config.yaml
intermediate_size: 320
rope_fraction: 1.0
init_std_down: 0.0297
Each number is 500 + 25 x the weight over its row's rms, rounded and kept within 0 to 999. Layers, rows and columns count from 0. Numbers have three digits each. The size before them is the row's rms in percent of the matrix's.

# q: layer 2 attention query, 128x128, rms 0.0733, rows 0-30,64-94, columns 0-63
# k: layer 2 attention key, 64x128, rms 0.0637, rows 0-30, columns 0-63
q0 097:505526500522556535509465464488496482468511502465473498492541516516509445493481504478499559493515507494510469497498485509480506514560526492522504449475531439495476501465467506513468539450460513
q64 096:479488471497537514461454481455529482476496511472485525461577507494538512500500530478478505507486506465526502517530516534485493464532496513498540485470474524480493513499483506482489528520470501
k0 135:496474504538546511479478465487517514475503487481444535490527505468527510526517502514481512505477502535513547476481546528484430446503502501503525506505486524480468521547514447488469522494503529
q1 091:507521505461485513492483556537516510495493513480496479547482500517509495502504447491494498521562465492497450481495465504474545514514498474490553491518509476520509501522538495491513506508478481
q65 118:533498502477493545474500489500484543481453493561557474499502489532459507478502468522505480486518476499498486542513508462524521502499448515492545514504563506527521485500538495497525459558500493
k1 098:527478544509459451508507495515513530508519522519486460488492523476479524469483507534507474480495483508534513520520510468556519522494497522492514532488476516537481478513472513503486485534556435
q2 085:508539440439499531517494513504474513512471524536495488461463502535444518505485513458505509486498533457502503519510508446527509477485475504519455492490520484455509508477490550556534487476428490
q66 086:504503472499518483488482502494517430490493482490478541517533520512528493501507486501447521535498536507522458510506494524478493483502496465528491435473490486467479518543477465515526530485459509
k2 113:460477537493482493508500520477488550539528484482500498477478525461526486500548532481483508534515486466499520485495489486488425454494486549491500532500473491493507507489490480484505498482508547
q3 077:514507445505537488487458466486511501467554522516496505461516510504485521505488480454497501474496571508522523519520527505525486500541535513485497467469516502497489516461450484502461516483493516
q67 106:492492484517535526464527483462523481438566512476508493482545521491481511501497533497481505474488563492529534486475521540488467452534523483540516487534495503476470510495460461535462508499509506
k3 136:464476458512528473474485504472473518512518501499495567476485506501546510511516485503498544491506504509483519509515517497501495448513511486471500485480487485485527498510494518530466517498442545
q4 085:477526470515520480512474509514527475511527487514514521544459479525542465483492463492460500530546480525476489490535468466507528558469496471477489481509503476457498490509507470501518506485506481
q68 091:495482512466452499532495470494530506524457509518482482505524492479486513537477501477495473501504494468529528512521533449492506476472484494503454486508500505527486465511454522515525483536493486
k4 125:499494514465511507483478505526493492448485513500533494494533489537508517526494525506469466494496513473516452543521465483510553511495533534527486486495513525478491457486529523475504499506486488
q5 082:492490501523536492513489509477502462507551468506487477485536513470498482512491513522495526472475512492494494458504492526461479470510484491513501459450513487499448545496443491503466504488486536
q69 105:486490469518503501503494463460512475512541496492479503493505516444498538550509519519502529496461474505531512491535522484476485458503490486485537526497486536465477491524451496525468501513506531
k5 111:513507450521532510477470515454470466505507477473462513507510524478536502517493468496499521493469536470486496479483492544468467500538513461496498478499543512471501523507511492504503501501482517
q6 102:521487492477500506498494529479499509468471470567501450499508467536481499495466470491534488471499557491525494532512526489539550499513490535519471497491511489526500471463516479517527504512505453
q70 076:479541451527495508520490446495559453475519512498518477466550528484513489497462482497510483500479496486514493507536513529505483486547489523533514496467494498501454496477510491466504468530527475
k6 097:512475513512465504467500506487490505491493523538455473473460460523514490517497491491508494483551498535517544517492513489534487531475513517499535471508514532527537510483525460522479493494541483
q7 081:468512483510489492496515525540496503522532472486516493511461546466530522490542490497499518537495514473481498475531470496505520489486486499462464502476498518499515511520500522509502520448510505
q71 087:530502531492528523508485485511502494522506479533492495494493485487495493474538478484510487519489468471528470512496483488526495514499430504444444517464465513502548469506526517448515465500491458
k7 086:540492496488491538545507524529513452524476524543478442547472518518471520488458488538508479528467484491443477493478520496503521509489478521543484506494518522519500490488524509510479533454503524
q8 075:497494528508481478531500480488545494496506499486568504472465515482512511505471480488492482509469467522511495476518535477531517480464487551508537516508470495505445521552550539530522556473497480
q72 099:528524520479486481482497564513561484486483499483522480468486457537473477500469574510432492516478521453481476519525480508525548509484469540516486480510484523491444481501501514480522498480501485
k8 110:522464533511462500546527494519488492506479520522520459487508521526492507523477503511508471486505493547492495505536512491505510538482512480531501482500519511485458482549521486530542541513542495
q9 091:495498498530491515461494504495497493461526496510454459487482493528490505527518525444484481480507540483511514495515518507501480470506531489569531510492533533508486498476423502501499525478473537
q73 086:498490478499475484494495485487508460528579498471462484488510483498527529526526514470477533470473485499490503469517537486461499468510480496512509453476497506503474466489458487469494497459524504
k9 088:489511478515516483482488495473488517490506512495522517501481481493517461490551558478459529503516476497520527473480485482480460502530484495484493491524490497482486484504479495477488497487495562
q10 090:539493476499462530481487522537481470506492508547525506530491527504461495503468462476504478458536542478512509494517506466523529546493494499486497488487496492541508441479508510453525511485522472
q74 082:533525496506496477504532478525445517482504486459503509496488564539502481472469510447495506505485491473432481504512483497526522533543494537515442469513468520484507488493545504505559500542518452
k10 115:552537524485466528534508501521513477505464528528509488511499476528471507507497522464498473491503476500502490508521473455493560515511510534510501513489512489506466478486465511493525482478518436
q11 095:447466475512490481423495449522478504482521500531491472497508509503452515496532546501484468534494523519497503494498492508521503524537467515552526494527463507511502516468436495527505514497498485
q75 088:513520514473509442451513523471502453508515482474489464514565536496496497463486534465524476490482505501518511507476512483555522496527500480493479488509525500459555477476465518512502510479527492
k11 083:505474480489469508507464494503487541518482528484475515520462494507482473532472528504483509464538445498496454526504470490524502516527508512535472525525436500539513512521460537465513493541498510
q12 101:533480476485489492508552493528489500486494517534545441514479508494489510477468481511520454528492532505538481470486491459530529523569514509492506473517521475539495484505468459503525517500533444
q76 095:507503518455461521517466441504523521468478496498502496473538525490512518502478534513513495512503531465510514477487487503536502504515502492433479480502520514477531497504487514564528471531461487
k12 116:503467513481471533543508508494477508484466469510551485496497458523468513502481491486505460516491469531513512483531494477454561546518472489551499502513485526495498477486491529474500475501536478
q13 114:490511489493531474462466475471540505486500495503484521483539479511554494529475517481457470526479544539503523497512550539506480466475538509534527488486470546522462510483459480517500521439515535
q77 102:493552516522455480550556516464527486511483499543536480519479501492531512469476538490520513461473502452472507496486502468469499499507498492484472510506469473476515491463472505494518510491517482
k13 085:511497468477522497508507471552495488495513492491502498562505522478542522477502490521484500493544520461463491515501485517510525551496465502448522464520490497492547491509485483547454495496482477
q14 128:510443495505508495468509456478465474498515522475482558481467498442512477531513499505499487508506477508517543443457513507497468489506499497497518497531473515494458521548508464514461545481480533
q78 084:548509476510504493452501518455545500509547529492512505498532546460522439540495478531502486517527522516504530503434499524516481502489527456508517488515511494440473496520507488535487546545445540
k14 085:436499472555484500508491489481507506524553490479499511494485491471534501496520479498494537528460522510497511500510490481479533493466514450503502541450502533502488480490418504499528509494477536
q15 102:511498536491463488562519516502482493554468486515490470488502509510491514471490504485519481482482500510465477533496450489504541541487515502499465488499546471515503474478490506491560466487483459
q79 117:483536518499474477521493534496527473475464538496493459491520468550492472491465515487533494534492530515472454537504486492518554519495530508530449487484520456536515508497517497461525488501496463
k15 094:492479554471473495502533505531517480510494496540527471479483489537485498463494501521510449480525470544491534535510501452545493536461475531494503501497466508509506479531529521490488457493537478
q16 115:469503495529518494479505525502490536512518453525515523468499512485503508511501505499500479488524462541510478496476491481520473552500489522493450499521500514484536496536449530475473490498506498
q80 125:501520514463456494528457503512487484508508495495484479478529473457473494484432553466530475497497511460492467506479488460506533537530518451477465536517491503502474513482484550497508459505521475
k16 089:524474504516506509500508461518473519512491474520481505478506510478448526483485517521505498490509422481479476485500490524465487503502517520507499501510518458505498531501494517525499431553490476
q17 091:509484475518491484464495551479476505472479493489482484473517490474490514504478527481464526467504484523533503491485496485454521496476541476480491505515531478444529486523477470512531514550446523
q81 111:504467442509513462499540505500455506465534485466476534479478484500513490537516467515483504533490490500484513521530544544474496518457485502523508461490541524485550507514545456502529505564462559
k17 089:450520490462496480434514520458526522525544452475483473487520500488534483523514482500521491511485528531549534483520504480489487494512483476518475489530504462446451498504482476503527485487510471
q18 080:501489466483485512518489492517517505487510516534531454515448497549493539511451463488525460460486514522499490520540487467509497538501508491489521498573532508485494498514465526525517513475488456
q82 087:500490487473461527530458495489523498524500477535477478467518498464492502506467528493549492486463507495520538481526558486512473521558536499475531554500530517518495497494483481494488517492493487
k18 088:489513511516536518494504516485454518466477516500535530483487479512483471502488496480460459539571509523541482521474452497501513498504485528527499477472505498513516525466500520530457493556482517
q19 091:506486479512515515486488525509434477484519521500532475541510536497478460503498499482544524500511489476527475472498485452490487474598488513515481504463523478509487519471467527475490487537489496
q83 093:510456525524532500493511509499506499518533457531503519525552478523460569488474489452515499511516490491481465500497507522491477496542477503491485496469486510499510487474523539488502487562544487
k19 095:506487477475452489476505463507473480484505508544512484548489530486544471502507536490511536496498521491484515487486482458468458503531518511515465517469523491505520473466533507457475488478469503
q20 113:519505511442476525523455480518500477547450485510478514468491509471481511467504527487491525554514474477492478512513516504493528507464475532435523520490513493524559519498520496471579488463508504
q84 109:502510503543524536514525544522487485500513516499517512518493515517494524491527503511450513469543503554508505496494517502496491470485492490470520483498498549529489498520501505518467513490478531
k20 090:513507500503509511458499507488547518523518530526506524417541455481499493518524519496505525486522479485486494510511503492543512500523531514479525491550497529448529470493515530481514465529499492
q21 099:488519527487517515491496471534513510514479517464493515516508521509454509498506541470510500517532484508526499472514497494487492521552513528529493510513478505508503434512546494502520507483449497
q85 108:504498541511453512538485453481534468480460493501514477488486510499483521471461503506522505544490501488505461496472487467496479513464490476471521527528474493483513552480520509531498534493489499
k21 093:462488481493487503479486488483469477518462504483504507483448474492481477526497489463532526517517498517486486512520474506473494494495545463569482469495493474496524474481499534489468479462471508
q22 096:512460469471508500485468510522483521442503489485533489484496476524489513558489489535487457478490535536503510533534544513535525498496555506496528494488559509511500499497482473472476514496509499
q86 077:507519502485505480483518500486510478482496476508470536488470514500521458524509493549522494493501493495489527507512504542537480498531506467433488491522475557465493492505484424503507494488460504
k22 101:461486486504492500464465486500461495480484494493491496467535481499524511511486536471514514482553513487531536485475534495506503454512488506502568512499502537490474522544487471590483537547488519
q23 175:447482495521559518485444493467514478465527472483475518479538508509519470517493499495461471539501478489498530524536530527471469477489542517520501469476477496515560523525493472492489511484499517
q87 114:509495506468515527490495466521457530482495516529461487484535515471485491534500505478518477457514494507500577467517533503525455505522524495530483524515523530478463475511498480533479504524461525
k23 079:487512486491497523508524551517455509482479476468513492547503487515517518511518524472524538503489531519524483461518470525505497559510543521515460477506499499512498469524508530462459499526486474
q24 083:516514494505469506530497484479518477510528486544493470496506517492514516477468471502515497525494490491508522548513485487495494495515535507491511488520463481515494474497534508489512484476542504
q88 105:514501545506511475489490544505481528494488433523470492485508478504510485500517473465502507508506505511469544538493513522475488489505566558540523494467505496505460458482449510453485504472503466
k24 103:494498473543499461489483456535564467507494518523530493532510476498529478480461486520464474521506467480558526499519501532542493500466475547452513476485488509494561508530526465525497531485506524
q25 097:492476488501483533516481462491482524497512512502508527465480463494528495447442487512489498481492517508515500527508495508501523485523495445463457520487512505544478471514525516479498473512495511
q89 120:488479528472490506547523459465515485504461509539485508477478502509506491476483495556557462495498476539463491531509490499474502506503500528470497521500472506516522548487531491430494493512527497
k25 094:503472520509510491510490506504504486517454502511465519525521493505509503439492512521493477528523519489504508520460498518490498516516521483483524494507494519508452508473543494506448508459484523
q26 095:485467439515499532532508494511451499472521517463481539507506546489472483502485508503526497470473507518489484518534495481439477461565503512508485507474481481503475507467498527510486490516519485
q90 093:504523522463553530437472438489528526452484488477515492485539545497453513463499463529511509499534469522497470503506512506515472483511476493514508537509492506503515519497515468525469512524516528
k26 101:462497473502433484506515470457437440503485481489515514497481539485495505558474534493536481469479540530457518499500544470452485475518528489499498496514524498508487480480519518487534525474522483
q27 129:511465481506540492488511485501539514457531481476488514512497482559524516552494502512468484514499536486516530490551503526503462512501509496508483458481496439483492530535465489519523466491464510
q91 132:513496525520537508485524529493498502519520493550538524499523496484483516495555449521454500481522472563507493492497475544485486506520450517511524517511497500526473496481513506496484517458512521
k27 086:512467476458532487529461480542491481489526470487457482551507528505554478565503519482474504509503515481491510511480531499484508482483523549503530510496474526472492511550533479502485517519492473
q28 136:486475513549505492472510493488514479461514482510493492497480488509563455524459453509489506506517555510514534503502536532485469490485501467501518478524504522487512497516447449521476542488441514
q92 108:470519507441470494513454485506541494543522499481496470472550514487496513496443519479523499502476473450510509512542487509514519488523500483432497512499493494461490515516491533506514459504553454
k28 088:490505503516516462506478566487557527478512567500482480506518523501525519502536518484457483522510486475472516520498479539495497492520487531483494528498463545496480473496480464506487468555520523
q29 093:519523508535498501478537515535515443515509512535524505510488561458474522506490458491522525465555460510535489472512480462462502538525500529509498492500507523477509537532501486507505503457524461
q93 097:517487487519495506486534497497524505480510530481534514495496513451476554486491479497517515473504487495483474482474488503522478504520476462483492546494479526510472486475463542535505512503482487
k29 111:461494496503505492504501466507458476485503471502514460491460531510485475472511509473462513517473494492485501490516468472454506505467492508561494516500547477465508522461495522456497500490513478
q30 099:490512458484499466503473507496479546497468489484458537489522513511531540532511483478496503498464554549497519539496521547523499518469495511454455508476542515458440470451491511510516494489477482
q94 092:489510484496477502505526517490432536522508490529521553503526484493519499480513496544453524445516504541492493530490494538506514502526458537484532533491481528487486508493536477461488482497493501
k30 097:526532478492529482511507479481492497502523492500489495490489474470514520504552506482496524511524506480523515548521529472496487506489533489478534483534512508512512539544478473537514485509506486